Each number is 128 + 24 x the weight over its row's rms, rounded and kept within 0 to 255. Layers, rows and columns count from 0. Numbers have three digits each. The size before them is the row's rms in percent of the matrix's.

# layer 15 MLP gate, 832x320, rms 0.0397, rows 313-384, columns 128-191
099:146170106114153145096119148104178134140095184106105138137140092133153140109084121148127134132128119121090126158135168145175161153151152145106104121142126130109138119124111106110096089101134172
099:165116146139126149106116139132081128159124195100115176137151076140145144076140123160136147107144169144123101159147102130151108142150140110127093185094119126146145149128121117105135118051154129
096:130120158124137151085115163100130110111104157109144157109162105119121119130129132159103123124160090180120160131102181145175111097109116130111078153152157130134138127118094107109127130152134116
092:154151155114119155075112128105136145109104120140119138151115103114136102163126125125146110115104085142115109126120125126143164127123163099102124145107116114132157125130129098121126126102135149
093:134139136132156183136146141127146169132124124130143091147134107122142122160129159122085119130162098124128095121140111084127143119156152150125120113134158100121120117158136144086084146122142115
097:149112164112137137136115177133122122124107112129159108110123100124111159113055089116153139098130130151169109144159159122116145123100141126130100111143144128140170121125088165107127137116170140
109:130119131104115149090156151117140143138101117098138122068162124093098078145114094105174095084177117115155127122131148128148131148158151115095136119089111108122139142161115098134139154106123116
088:117122163126140123109158135126161125150145121118092105126120098155158102135051131139132077115137137148148090086183117097173158136134125128165155126119107085120174150129124098157127155098137122
094:123094160139142143080157165072128114127130146165106159100170125160130141120098112126119156136150134175155162113124133123134174120130128140120104154138136097125130202091148102132143130133112133
096:147099109139129149154161149127133134156104124144124149097155129115118115098113128161111138098124152132145136110127154118159122148148172126150133154110129143121170127180133113088106170153113174
108:150105144156103135121134181140136160170139160107140146062141125098085103152110098095144126089157144134147146103111180147112144146138125136111115129178134099127121126133065111099121113137132145
106:101132118127103178140120143116135155114122134132167099090152106116135119116107128152100164109154143120169130132158141114114110153150144125145124118148141135101126161153107167136132135130161168
094:130117141181141133128111151109147139147146119124107113113118106125159113132092091170168119123157125154115149149183181104163140141142161132107156124159110155144115149162114122111123129120148154
106:102114114118118146102104120112143121130095178129114113104168117127134099099115099141154164120144075127140125140132133129125109114174141112080115132159091122136118155155116122105100151136151189
106:160104150157151146116115132124125165127130149094114125106146088093136078114096123146113117110137112122123114083098124127172121188170122149111137158128138150134130129168126114096122144101146169
100:151148165093157134092111153168155127131127126133137121135131130130078142138103124099166116092169120122162173144116113114145125171139120139105090120112150145119126138139114142143127127105119145
098:107138132162123139116161153100112163148117128143161124126107108116137138162072137114133158127156095127142103111131142085171135146156183134082136136142157101126162177166165126110060117124123145
098:136109124118142152129134132125174151142117116119091106117136133128081097123125098145121146089129111175105127091131166147150112130157186108117098101110144098132125102152134106060146135100150163
093:112158134165153140082127111109165122097155117147134149131108088112147109121077144148072101087136141173116100084143130102142133136143148077142114140150062112125192119151142137123099107078136140
098:085136178156104139121089170169126106125121105143102160100138132151145100064109113122135127147140113110144141116146146135150116101128139070109072189135134113088157168135128139113117146089152134
097:118096171161157161116117142167128138085116135167153094082151120117115122120118134155114126150149087131134141141126137109141180148124123102102106132115123107086135122103107102129120150129098144
102:119137165139123161121140147138126138114140187118131156065120111168168131136153104151121107124134103138120140122145102110137131110125151123110121112130143099154129131136125114108078097138114153
105:136138165125109150113096181146109145114088118127129072111137124128125117171113148132134151127151118151156122102182131110144143169092132125141086152130165133140146094143133121128116148125163158
103:188141139138160143123143144101109150122128132122109131108135147087119133169094097096124167101179117135148122150109134147153133113123158119123164136130189143132137167147146135147128122123112117
102:153093151130122135105081144108142138153124149101138143112144120139081139119127109158117131115132108154188138140123157129142120131137122116152133136138159132111174142170124112109115147121132134
097:127102131137113121112111133096149166132143155135156102130151104135093065140118120115103080121152112188133150102197154115140123125151139140135096139147125127121143139102072139087140179136142138
095:112123110109172138097112168102131172138139139155095168139153091138123134128109124083162116105137139165137129174116110155132113141160151122169129153094127138125112125130080112086097132109145132
097:119151129085131158113157110134153079161116156125131143127151111140101117132134126142150144122137098173147090113137145130145134101140151142140152151122131123121144135166132177140108165127128159
104:138115106143112127089100134115158116137138159087180131159145114174064138092116090132130160109163136161118118150131145146165100166128130124128098125154122135114092120159131126121123166113145149
107:112131148178136176137134133147138131195138136123101186104114105120144129104139119150116123073135163144145142121142125129169132127121176155138139121159144126117152107179077082085126111105105150
097:137119107133154145132156113075150153142133162131131139143127159137113116095132099148143143096170091130168150141117174125154142168157162144144168155155119127129168148112106130112126142125170140
105:113123144108150136135128159101150153118152146118132139116119091163124101147114137139171137096131127125150096172160151131136137153163155129149109145133177124153145137134102152093129106099132134
096:119124118151116148129081121095178120126091153132139123129177110135131135113084100154167140121208137157158122115145132131133105135120145106131093115156123113127148101155094124097084180131163130
098:146131157130136125152126149141181173176122169127182151120114133121121106113120103143181095112134114154161138103124132151166108171143120159145135121118140105099132145099086125147166122130175140
095:121133136140127121110132105104137103144114118152103145120137084166154093139086143083112160119118112159175129112138136126118158134152111103128117170164127136123143105141158128121120131090121131
103:133145156118154171101113127115141156105119131138170134119169152122134115119112105131135155154156123158125120137143142115169103143148113120109097137109147128136143113127138129065138156104148144
106:151145140128124149137165134084167167107191131128124162124131094134137114121093133094164092104127127134170113091130117108141150141138119136144122157108132122129187156122107083120121134137174140
095:133134128148143141125135118144191145147101131117139124110145131156117111120091072146132114125103091172154130149149167135147098121154078108130103136154114156144155135133134088144091160073152148
104:130135132081082145104142150143150123134132129097134150100157110150085090119145110159160125119115136104107121136203157142144142105131148099099120153130118140109133119154118116070135118127158187
093:129135154114141144122124143129095123150135124123135130125148141147132138154112122150167111139151152170104124117168125125095098130154115134183115156151133128066143147085132153147133132114118136
103:090104158175083179120114157099181155135085142127115173126145101132130125117117063130115118114119111182147104100130103103131156159132126168145083135198140118125157104089122121114090125114143129
101:140148126147127155133114153114164155116140131115183095110114113168121141115130117114112149122153140153101076155145139123133128175157176109101092148146158127119114090168094124117103140106172128
100:154109122153120149139099141118125139163136111155107105145135080120126148137117132157109125121136126134151098129140177073157112112183130113160141136127117096077144144150121113111116140156135138
092:156140121184137154121120141130111122169097157133156132114143135127103106123101149116106119154154144151143145126113147129142110133153151072091108178160110083144163108144121123105117199135125113
091:102126152120163166104117132118176108144174169103160125122128107166115093082080124127144133098180111141134138106140164158142134172112162109095116160114131107096144159106100142110116130102171133
108:098138183139148151134119166114107132134124142097144163088194074139121082114137138157104128150136133156154145125145194129138146141152151102087142114127145111131177125121095120139092125160118131
098:100112121082124139118104167140152130101134126121136142118154122104151093127130131130149109129173088138125146124141135158174114136136118153135159113136130154135155119120087124132117129106131122
099:135108121128096127115131128143070128144127124150110131121128126140091127145096141168148138181148127123164141171137116125188112136123164121101116105133121143146186126108121155102128118131134099
104:142090147119126134076098137135130163122036140128129154140162113095117126153121133139156131121162139157158132126171149162149132117167120138134155144132101137129146128184106145125090117095147170
101:136156117118127134082137164135160146182136156144167113103143121136096080116100123132135089093154110157147162108175141104157116187140147124170117127171126113113132107099092118135146104142112148
098:131139126137126170146100118075118132155096138140157113125120133149156118129132130153195123142112134143162143110159133114184114156154104139151158163117147093077175138142135137104101113130141129
098:106157174105142139133076112123130154125104142130134170122153152171140104097126101130104112126152070155141108086144132121161115118133113061149101127132128112116139165159129154103099114079123156
100:156135153149133154128101169092117162126067123117138135124123139148121108134128105119124133103102143132132103167159142123164096117134091103136146122167150157132131141153110090106127106104126102
098:142128157097158132108121173093124167101125144148155092112106109094148157130091113123096120140163123170157154156161117108149126160125143153150111146147151124083152109121097082110137129127133169
097:143152123080128161119138132116129152104152149129126116113136130148075127151101112135134134116150132120127105150154142105182120132126148134148126142094118131159163114124086138143100112119125097
106:134145123132098138099094153143094170169129097116098149102152140130136124085116109127127102113141137112123099149155140105169137120140108178105116144179166140098156144126121105096156111159193115
109:096107144150142148123124126106116126151108107157119150081131146158089141073123097108112153125157128140146108135140140094125111156138115075100109122144139114147135138117119091090088143148153131
094:137094121125146135137122128138155115135124151147119103133118138127132120125123110101130099168149081116135112159169163078132182116125117110118160160110104083161135137140145182131149102133148101
099:125151128164142143120094139140113122145102125099144111108127116133107143129111105166171153143113135131174134117140155140144140156173120136142133131122121122132142159143091136056116141132110139
098:114158153144134139107122121121164092135120138146126157119140057164099119094099107098104109108123131125131132128134099175151125118164160118126115115170132119120138133119115118135137160118107111
086:100141103087136149124145165095136148186120143148149143084158151124128128153101097136144109117145119127111124110126119145175148106123150100132094175145105152179164121142118119126131110102113109
099:110127141148129127076121112069117139154128151148090140091127098139114141100105110145115159094128096160143103133126126117174132156149100111095146128158122120123132158166111116090110155155135150
096:088141132125122147110140158136137156152107148163136113112142115147091128125105166158122107130138096144157123100151142106124122157164097139132102130173115129141173156124096091098134140124124149
100:138117141136119150099141138144088149156094133122146157115136159139087128109128145159112119143173120145160109128113098121172060103166117086100132119083151144152131127159090119137102159099120106
097:082110131169094140086135148110148158135116127152136127140112120125138122159116102155120120110155129149120104148130118082133067118161139142162130074122137139172145116116132138095106150126131102
104:127156116152109150100124157119146120138092126093133153143106097129152138146120165137137120069167138159115163177157159162140109155155149105153130123162141159117107124098102129110105137166180105
094:142135118129114119116138129094125141141112125159129085102154095120105132100126124170116134161147139137128136117163152113152101116144141087119134128177121142096154159091130131089139166104178144
100:155130138119116137139104131162114171138109147152126104098143124157112117123131120158162118098101112128136121157159181117148149123144141119121152113139143127124120130111078120099125116123118139
095:137155136135139139115121115122150128138107150127152103134158148094140150111109153125125104123153091128120096148136106115163144125125160116150122154131158115124111176113115159103104153143147167
098:147123152095106159142133119125131134129142139110093125092127111126109129123112109141154128123201134128136147087151154061132153126144176109120150115171166141149121141134089104142133148133157149
099:152155160126105157088113096101158173136099141103129146115138118086098145144120107087138109137125102112149162138127117118132125151116134119157140155191150140124145121163134106090075129095159144
099:143121167157170149128076201129150150166095140119121124132132135140135132093129122164159114130127136133136116162122164123185120144155132104076099161134112071105115135111112125086104168117142151
# layer 15 MLP up, 832x320, rms 0.0344, rows 313-383, columns 128-191
093:106110123169116093094144182136144108098106170153148145139092145115133119091130097092122158175153125089136137095115097112130132092125142128120160146125108107109116156137132136097080074126178125
084:150137128105068133109158113148133116063163121128115102131135156169150157119112093131124118099136096141115112123154116151128138127087129137159109131149124178126098193118112092129141116079139104
085:113106129134081125125083147179106110102106114137106126104150080170145178117118176143116132120129153112148161123142122156151152155103104103162139164129175166164102094124082118096167142118091158
086:121154129097148144150116117130149118145105133120141102125118096131167061154146149138132101133148125146143165082087100142124128122139144137104073127098108095125145101158111154156105094111116117
094:125122150131183126131166111152144164109134160115131114156092177123156088145123106088103136180155137083133121167125145103107142114157180145106143140139129129109142142119149140149085120124141137
089:125079147094142111149110147137118125127102131125176126125123115110133152116084106133140125134110149142158104146161187121122153107093124136133085107128169149119147128106116168126110115128175127
132:131136119152135147163099123120124129132156136187123158189137147177144149083135132134095124133098123148105102120161120103143144138139113151138112125143136129146122113146131171111106100172155146
083:111120113148104109143089136119102100125128098134131128133134130114079141123187102144129158153126153120093135173091131143148107134126102149135141098130147128165103071162117148138138128150103132
081:134154152144117127161104163150089114092117150077137117134109104082146144114148150134117151072129126143121136158117165123103098119115126126136160123113140127081109099128125108119087147126137168
099:108106095115113113141159142108130149141109108165123185113112166104098146148094083112061163157093133152141100102124165124174114130129132150130137119093122107133195119142164153118109127169098134
104:116150118086114144136122109128102121140169149141123128180110181172179141108110120106144138135137108158097098135131131106140120109117151147166129118097131143122111122140173144130119104101107153
103:146106131125140115106096110194094102117144143124072126176147119128143140165102135100110134146155140119173132140137070104120149157120100130107117129122102145124124111101111104129115107146176137
094:134110120165135105146112126127141107151156111148092104141097127125170121136133103160175124145137135129118152138151195110132132138118150151105181102146100168145088140169135128113146113140124133
100:153144093139128132124095126107137130098113104093136104165095163122080096141117126086128102139146131150113153111151119141136109131142117134144112152146141160108147165117114155114155121089131127
146:168130108168147108149123104154124129098143155107104116138107102109158088109151153161076130114099146121113096094083094154145105167150088138107150151113140166152102136169124099101154139128150131
090:121150068120118129182121143080160140138148117094092120075164157151098129136118141133116135106131111127116148127136157116102150133159117117139076130121154163137133106154175133088126098138152115
095:114146135068114180114135136131112181121130126143154110127159142139141094119137102119080076134145126139076118090150094140147151170078164104097085112104116162083140156153132123135154138133136134
088:134151144081139073106123146115104119098156140123131090121129117153145137149120126107112081128092142088143146143120135193111138109100123132120148094047127144118096132121112129130167148146160098
089:133127119129148133098147147184194154139123116142141146139113108170117128135126096092143139149154118140138080133115137150105137146099153097151121125098135146077134102157104112125136156138160133
097:134146120136124120129139119103126122164107112093147117132103086124136102142135137186161187111123155100127076185100115116105129100106098162153165172158149157115156147143139148054114114126168140
106:147119095115096145127114132140146113114122145094080110102098128116129143140149138120140129104119125182113112101151150138142085071141144160160123147141180147157118129157119131124112143110185160
093:146093084123124135134114176110150119105084071184133104160124124145138136109116166134137122140169163093111118088083136137131138134138102099119141085161074108115083090127112119122077147150144151
103:116104121141136115096127154164156154125147139175077153167113130107105154092121122105194089112073129128151142126179100150126174112129104117134106139136113096156149113110157150115125149133132143
098:115160102099132109125157111123129124143144128110101132113135157111142125154105106091122151158158130136155126047135157129130139126102143132134126116133105140140126152146127119124125096133109149
111:119156126133141153164133127165111116094161077165106112148136138151141111131124162120137125138120120142089104131146099118102173129113158111119124140124113120148108128104129163152131123122127139
100:129123124131098133125110088078124140135158127142173119143140113118092114134118128094095091153160132137133145130163170085123132154159150118119088120135118112169111076138084139103147160136140128
089:118136114087161143081113154149146139097114163169132139127127116173157112121178122119158112129166131180099107195113084124100147137128104105122069177116120172145096153136130104115131115105142120
094:121151114139139145141124110194187099154147149131126123135103137129164140125100182074108101114143088141160125124119117184179140155078184156117143106151153125151107142076138164126160101153152154
105:107125141117137124151133154109094139172153087086132138146090064156115110057144145111098163087132139111120113113119170138103129111145170146135139159131129108113120156129128075166169143112165156
121:175104136167143078117094133132153079129136126170117134144158114106126162128126114114138112117129148143168089130136145082123138144118132134139064155165089092123070125122106111096082119145097117
098:152095150113108144144106152125127126138102133167151104087154086091124128126112124110151105129135121163142125099130069146115111074115122111144108088077151133153127116123117076094125171133127126
096:179108123165131109120128147119150161109087105115128184132105136137142172138092124089096147162135170161121141129140073138146112120098128123107129125137085142098115091136150056155112145145147097
102:100101101140135113125093091079170101112111129159148107137142113138153159134122104119137156131203144160150136109137114153092101133092139122113129112130140152105132095163096147109099161162129102
097:210174127104095129132128083151156134159155095129151149143156146114058133149154096111122116134152086151150123122163118157148100182093094178153121128134167128111151138101093110122123110099135125
092:141126134164118117162155126137134126116129114094128152113172181174145142100139113106135111137130190078169180130126103150145112147120134146143165101114114082145142150097126129165142112128113085
099:137137136112124143161086158179096129167116128148105155112129142152126138122120159120142105128146172112119179131105122148129119145141126102133093105100129129102135084147118159127107082113141147
103:108158166132095135099133103140132118122118114125088098099128157112097128102113141100094137098141111113179112137117122149133152140153139147118130188140098130160173142142163132125111132094119151
092:114154131126117110123102160123087116148156167148144153195101143141150160135161141093085132140122178133149088124124100117085138130124153140094169099124122101155133106079152136098146102112049120
108:125141136106099156127144111172166131123126120172102117106133149107097129092111115158086081109102125098177081117134148107161109172133113088105127139128100105119138132142088130122084143119122094
089:151102100116124139123157132132113126173135121189107139155157119160156128115123107071161127130116125064127124139123116134120135125131120141112165141168148103167116156145138144155115128121155096
099:118149127078144141101117098130087099140133113160129152109087150123107137103116102144129152094134133140160119113137146105114150121113155157119123110151194150111144147126115198136157153130126086
099:130121101129103161096157073100149141108126109152160191163146124117116135109127149070126109078155133146143134090099080168126093139137155109170130123137125156155147105134152167115166122067100111
102:157148117080144143120159079126147149101083141100111121106103156116074143096128096111117129128126147110144069136083117151139095118141139144110107107099099136165119079138127144109102143112149140
083:143182102112083116145132144114125125122103179157079148148148128130118128107148136186112104108111121119110101124125141153121130150114087137158147116104161134133128090096108047109129112181172155
102:123114100121163136130126105161171100132178167104153108153099138183144114095115152126118149127141131115115144105082136151126120173085131125082120125097130112088120156101118140162150127131145099
089:139122153145129153145131154159101113147089123116139106108128076174131124125147141170119125159142127136115111142113123111167134108124121088098118108119146117151153104141150098132101127154111103
086:080123145100134151153134101141122143115135153132103072127128128117106085117166146088156103124159166131141135113101121112154112164142113147134130117128102112138120087167101150114112125110140088
098:118122140109099141086120100139151119084135113130149077115137158101130092121158137156104128087159102160112146126131153151137132167104113116169124163161119123148088113174115073116154133105117130
108:171072143162140141145116092097100140117111148152071088080121141144129108110143084150155126134120138128088123150191153106135153178119156077126115126105163132168115105159145094151138098139118118
097:089083135142121135101115136110129108092110072140105131138132120154179128119137160116113141193117098115140142115126170154095184124128141124104120096113137166095132134111158140153156139106132152
095:131085160120129138125168142171120154151119131123115147124130087092114161112133159130103137133127119138124167134097111157109160148082137198164139121129106167127140144147122136137142137186125117
087:176093103109147125092090163139093135145129115130122111138103126123125105113139151126162119132136161119132151139137163122089151179116150090118155143085118092083102140153105113119106088130134138
106:129170160139159121120065136108174151087095178143136177125139165094133100149133111097107074193107132144138121065104125118091066140151115112106149115080073132148116114144103128137146113138140136
093:149132132170102151096090122103128119129134111109142120091143136125115152088153130150146100126102139131151094130163140108144102112146135150109095083159126146130109155138130098106082101143215087
108:099078139168099106126127154110120120140109110114117142124129139111152099117148131131141126100122108143137147100146131136103131157160119099084143131171122091092097124146144144085115153152140166
106:103149157120139118120142145126120157106162171132152131179182147157164117103134141099134139109155138144095113129101133131123168108116123114135110095060084085122085125130152096106104139125133182
094:123102143174060138122096177136125100080125082161141144104149143159085147119141140095096121128141110152148119121125108111149120160135102132130048111134124096103106099060099080161129119135129114
093:133166151141128137140147104108070155123108124075116134112119133145139148119128138160145144109144190156108145148127116109119106121099111132092074139160164129058123118130116084126119126145114148
098:121120135095105139136185101130128141133143167131109172160145140114135105094140150111090090092154132125071140128120105097169125098094161123131124154138141133113161110119157121147148130128173140
096:105161126117117140101083089178143097140149154122159152122116132092112116105133087114106139122133142147099127108126144139095155171113157135090145128140099094130125134121087169075158160131107106
090:156156086105155129122111121111123104132130176095111116161151126130154112064133114128099172130147090129113119132122106096145088142124192114140106117163155126093186146144108171149110122122105062
126:141087130134158109093170117086115158100153097133129128103104113125148163111133126158138117090170120124127133095098143125168145116128134107113165128111117132133119166142100130116096119145124143
097:145151187137093094105111149144201135180094121165168151157176117103097121114108124134129167142125131126133102123152113118136105127122142164136132129156129115082102080089075117137156142145164134
092:151137179160109094135133158163136144082119107103168114111132146150125120138123124102162132127137120147102127102138153100109095128181161106091136118108137166096120113136154146139131126126108112
087:121149144117100087109122139115101137140148143037163154118134150110155104147127149171122121135123120127151131093125145141164179139095144114176139130140133134078115142058148154110125151113155144
087:147150118111141109115155090152131144164118173161093115151094110139122107138138144128129146161048113129139135114107127090134137168115122132116129137072096092129140123132134193098097106167122101
098:172045133139122145135118114100079086146187102121158089099164106102131150142123132135121157098138079139138098130109137129112140114118154080115129144155109102105175130120117133111137082147124136
097:124101138130155145133084141122135096124103103128123104146138126144141106182132177146111106177106087154143050131095159144136150152128145149146146112133133116123164123135155132133129147188114147
122:131117099149134111144141134108109144122123110133089085128115130098172153120139131107133114126151150143113068128114114115147106139141119151124142145123122113129120124139145172090142115121113111
093:124124133101166134143120165138165118127084132122142117144104167130150083138127100118108123142089104132123080112104119169103134147145119128110141114076074124123166135143111147121141108138126149
094:137125119127121145147138124118159142138116140106102148117157134074115160138152106114141096121125098116152102127137081104146125131128079136127116157155083178123140101153155119111111111116127093
# layer 15 MLP down (transposed), 832x320, rms 0.0331, rows 313-383, columns 128-191
095:080086119124145146133125152134149142131083167111127132178111111138145133125097140153155145109130145119147150121118162118122112105132107096137106095105149093079108143116072129144086092138142109
087:127105128138152078129145111126162139124122081124153116164115176098167126171116168097145148125104128161125128111142175154140164109109104144097150105145104061116124151142155156142086174119125127
086:117095080092130105128107110146142149164100143152128101195121179122130091120172153150126135140127126127134120117122091114102123170114132090120113134139145121167157102119141159134154115102150104
093:089062107168152127132166122111124139117104163127102139107129145154111139117118089155133105101158148115125112137127161127176123181077133081115167148124108144130107122074077111157132117178154128
094:103127117165112106155101120160155159093119144116143143098106122097117086144151118143130082136097133151138122139122122098158132101124099135114127138141123136108129132132145138164124144140124084
093:152121130124094119161132121143133046123116116108142082144142160112120093141119105133114117116107125164161144153125124111112135119099104142106113098098080138121129130167149154134176183122130131
108:159109130099137132145137137143128146103083139176146144156164137118132159100144132142100114113082142128158112077141136153135125125182124159161097147166124144118128162140154180117124115125146084
086:141122148146121170147165137169130145126141135102090111163142115151148149142097133120089142108166079164167130119173089106117132132124146100129121140121116103100156141138092081118173110114138113
096:130098149118120128133143171140136109160123136151138109142130136109143186157126116083110110156138060084094125157122135107103090110153130148101142145125141159157140144116164137133124149159095108
100:098121118127115106099097156065132104085144109134139135085109102144162114151134142136121123110117119153153091152145112131162082134083141108092144147131129156131102118109100138120138129174134140
100:104131123127109139124133100161103115155121088089144147133125151171084107093090122095123097170106144131132149142142099108128134117176132129127158081069148095108143144122124141131105141140131162
100:103154163151138107100137158129129074131145160104143137094136112125100080156115114123082098127164133106128138138131126080136169138164131117142086175199140097136149146118139125126114084149141138
100:120132122120118134167127124156152153073094135109117152157124154129105106086150138143054121115121169130093171154095123134122136127110079118141137065122122146129164110127106110139172129125095122
096:170107122171120097125164150158118115155182138166093121091112130142151102133128139112125117144081141133111118103162162148127094166129145098183159145128146184132171153125106144148098114101116109
114:115118121102125117100152121139182124092095124095097167152129118125160127104118163146137139128114196171109089143111116110132086086131142113106131093125150155177138158113108091091115148123128105
094:142150105121133117148111109102167101173110114139084115098155115141094108120131151098154087155141134132143128136172149137145130120148064089167151145131129126138129101135150145157102107154086136
096:127126105145149126143147152132138122123089082120096138179107130173133124117146109153144129114132144108140124133093144136088151161150122123135133126137196115153113115113127150135128128102138105
096:149116105155121142154122114145088121178100100118105131138166106112121130133125121153160164115175137142108143122131144161074153117136125135121122123141144089163113161123175134154107115153097142
091:141118123149150127134110065098080137125166156125089141125178158112143112125127189154147131141105140129099125077127135083153148099136118137169115108148106134166142187127157147130143098111114153
095:142107107130153118104135140132148132077144163112112093083172093139174130132113095095090096129102120150132120122160141156156147145107124126133115090133138121118079148138094117153077118116151121
103:139121103111123142125136110126154131127135120088113149141145138132096145134133107172149167120116135143127091106176093151152109091116155131170136152158143131120156143112125118104109107102178132
094:104073159148127094089093117129118147136114138125105136110113130138103139102129120141136149122133124152139116155126114168140152126150139141112114176125127120111151122140141148141122153145170120
107:110109115096127148139127124124097124115136088109121112143135148146146103125172160106117095161131105131083088082150121100136120136140123161164132126140157106074133133117166103154096147095118114
103:125163102146137117112111118103119182128097129154140133155116145087132146108086103062122125118090103128092114150141116143148110154079192135155143151110131124119103134178130124117102105134150136
111:143146116152091172133160143132126155104118175143169107185115163127115146104102099074145162121166127115129125105146102122127138071122091126124105105110141118104140088168110170114127138124103129
103:132125190125153160136120110132078110095131100101146105143127130091153125166123162125072129137130135117099152115105135178111113123119135118089099118136110133132158125171130136078124147122124135
089:115148118117128118163122121152131157116130128142126107137138125137113118083120125157106120143107112130113118129153153130159157131127132116138120137111087145085106138122116135134118125120181135
099:109140118088114091123114083165124108116127163094102124158100126120082111140148116111104184162118147142102169118136092171110146096167116146081161091098123134116092133150104153120119137103097189
105:164107104138169133162110121163135147120117109099165099079124093108141109156117126164129140096098111141160174178086127125146142109151142112167125155105122142143143107096123176118119100144152128
116:141122128113136128124161103173086124137179117144120149159165093110124154125113115094121129081126147142176120128140096154141124144101096166160134136130126146160104100123103145101115090147117129
100:114117118126130127133185114147128132161095128164088098110131106130091129080148120115115082116088177115098140126094099088153100197167168104149089143116152130123120128129121097107161103117194155
102:132129133129145126129113161135113148142111107128109106068147135141107139106161139121112143120134106177151141180123169128113130156108107131111125132118181113106135122133146155133110134125105105
099:117107133149125136159076138138115107138115153110124113148119144150154125134156120136101136144128171130099138104169126109078133130119131119129146120145126114169124134113114166176158130117113118
094:153196101091105105116129084157123092135148126125174127139108109116092137156131116115120078142139106133122130084152114157072121141089155169179198113141126166140109087074130090115156130118146152
091:116099115104157150103125143148105151136127120124129157148120107147138130146124131143132139113123117138146111139144128152142156107108109117116147150162115096110067106137102171109093135135138136
102:098104082148141120106126098161114085092114139105110121101139110109181146118154131128092138136131101119171104122135149088130109148134084140087106155098160132111129110111133161160120111158127151
108:144160142109137149147178119151141147159104127117142157111119126111120121157113122128110119141134134109185161195135118116096141082182154129097074155179140082184093089162151116133121120130097091
089:128092173120111108154109142163180099134098120127091131119063114084176109136092120139141118146147139111098150127155077138115166129157106149089080121137135121095112089130112127152102149116125112
109:135138134178096117137125127125138089176107097186181141121118082169147142103118133136127176103176131101150108109095145134121120102115144141130114159147093110138138126105088122158094177106119115
093:113090165152119126095082146129107154142129143100158185143102098142137129114119135122129141119133139192075169130119120133171164108149117123102079131128133155135122126151074164125134119095165137
104:097129060145141131138177109160130115121175109153115119144100141124118105133141116101157099112184132089093165134120193126118118139146156134129104142138149099113150122107146150130135105120141123
099:121156141120117167122100116101190172103132096113155146115163129123132146111089101132112081099127132080153151099176110123151109103153104079163087145148102155122097156131116146127117155100150141
103:128123139108107074087117118078098156161138156107152136075121170115110143119127120117188132139132130130154141120111144113110126168134108160135123159140138098106122118122141138123186129125136142
087:145075151142133117142144142104162120129137133142148110143111163104152122108091123122115125115081099135101141155139145118103145116155147128094113117120106145127134135146096184120113122141110096
096:118135129140156118125138149179152092139088112117127145143109149106173098113128111169094161136124119142128100100127119194139150109093156161142136098113139119107113102125129112107118143111089111
093:157116188128163113122110131101113116092085118120120121123093099111115104102152139166139141146180136112171148128109140106092141110113134151126131115131150133134145105134128148127146090118113113
092:111138106154144097080131132137118101123126155103158133123121141128118151157128113134119097110078132149112105159141164144152068103117104116132140156084194131092160115085136085131157134123166145
101:141114107143108168113129133126172118161120143114124121167140143106120130098109113112156118090115105121113108126129128135086143120163095133161125124108155143134106120151100141106179175150129146
107:119136117118091140129139108136168098128116158107078131061142157144118120127149126110134121164145125112134134116112193099106194117138146107135123126089149140102142141127101124126119090170165105
105:141088147144106147095075136082161126120142146153087158075149148163129140152152122137120154125131147117128108118131097075143140118118137111098111141137149128136151176108129093120139186135135130
095:159146085136136088102156092115146095098140145118117106106098129115096126099117121169143156151126138127099105114156141115181076121167134136114130096178131122194133156103155105136093170080127144
094:134135155141120094136135106152192115186102154134143169112093096136129130113122119133123087167112103124119155124106146094118098147134157165105090124116119143107131158174110137127134132143148147
100:119154150137102143100144134086085154141089106126141094098100148088094156113103174113126127108086139130144139121080150113122105125127104124154133125135105159133128145130084103139138110165147073
100:128129118106141136169130139130126093158113105116105089128105075142135155146130123094145136120102159117168134132085129155093154117169106120114112128127114165131174143104116140148132129148087115
104:135169165141136129179138119160119127084116149107115158114123142146132164142123112116100096139133143099142147146151138109183151148134131118159099160154121129145157142117120144118065169119132110
108:132146161102104113146110154146109110104105093121067150108164129088133134174115134125113115153146124123139140054112147130136113118134149115094122124148164129129100116178104117116164127102117144
096:145149134158147094165125130086099114136060135156161145155132128166141137092161121074081116129135105107111081123135104117084147129105137097144115108127131161143100128114094106126106139142145105
093:119153130136171156138137150114130142141142157185132142089111135136114122119106116052104134161117095149137132136117123138137163132127151165152156120151140080146136113166142142166165101122139112
100:125108134127161157072155154147174156127119101125125132130159120117149069116173109097159123128162093128117130114152137090120143124144161099130098143150167096126142178132093114119107147111141141
101:104095098135141127145134128142129148111128098105122114132127131114145152156143144157138136082105144104113132150108159114142073102126126148172154156103174132131147150124136143121142120115162117
093:117138124061111147163140170116162154157138100163103128164100146121136112164104134135122165097163155149132122168154151154135166130146090149082138127142180113170130137155102147088123123138103101
114:103108116129135107125114107117154166116126116120151141152102169134134120096120165174115115141093091182152086107104134128135147110160143135096119122127119108108110129134158137147109144137148078
098:126102130128144102100119126102158132126114127154132135092132100139153165118129175130143124092110131157134112138160136150118138125124111109104119120126102140134142170147141099089112151148107143
097:133128132132088159141203128135149105153104098128124126132169136100133161126098138119141124093134139156100133079139088132172078140150162104126160066116132134115149099127160169151144124147133129
094:133079113093113109167123095146087121101105148129092159111113088129154144174137101120134157134157121111161102171141139132129108175101084154081123137163122133107100131147139152129122134126084140
093:126067136146125134122120145121123106134153129102139122139136117117154141104142103111158112132152133121128113120140124164105132082131092144106164130162167163158105152097150098133142141101139108
102:124151098114132110130113127135132095122104115123139134164166105134130120118108131106102120162166140123099163118159118123139141147130110134116126148123133138122132123094116135099141163109162129
101:097085177125088097145118096159101122139091105103167119143139193093120058166152149151135163187110108086126130157127113142103134095152143107105122128128124136116086091121143118117125123099149126
110:131153087133169120185107177157094151159096169147120106113114096104124142129136179165126106107128140136139135122146121104136120154138081150117099093142142125121099085109137127124084106162111085
094:122144111148138137091113185121158124126133114137137090134132133143128080180123140138126143124095119117158142135144131149093089137106172074136142110139101089093166096125138107094102095142116112
101:163109100138136091081112149160152127120112089152169154168142117111149119143164122130109122108118112128150091129134115139110153154130122096132146145155112133102129141120140140138092132149124094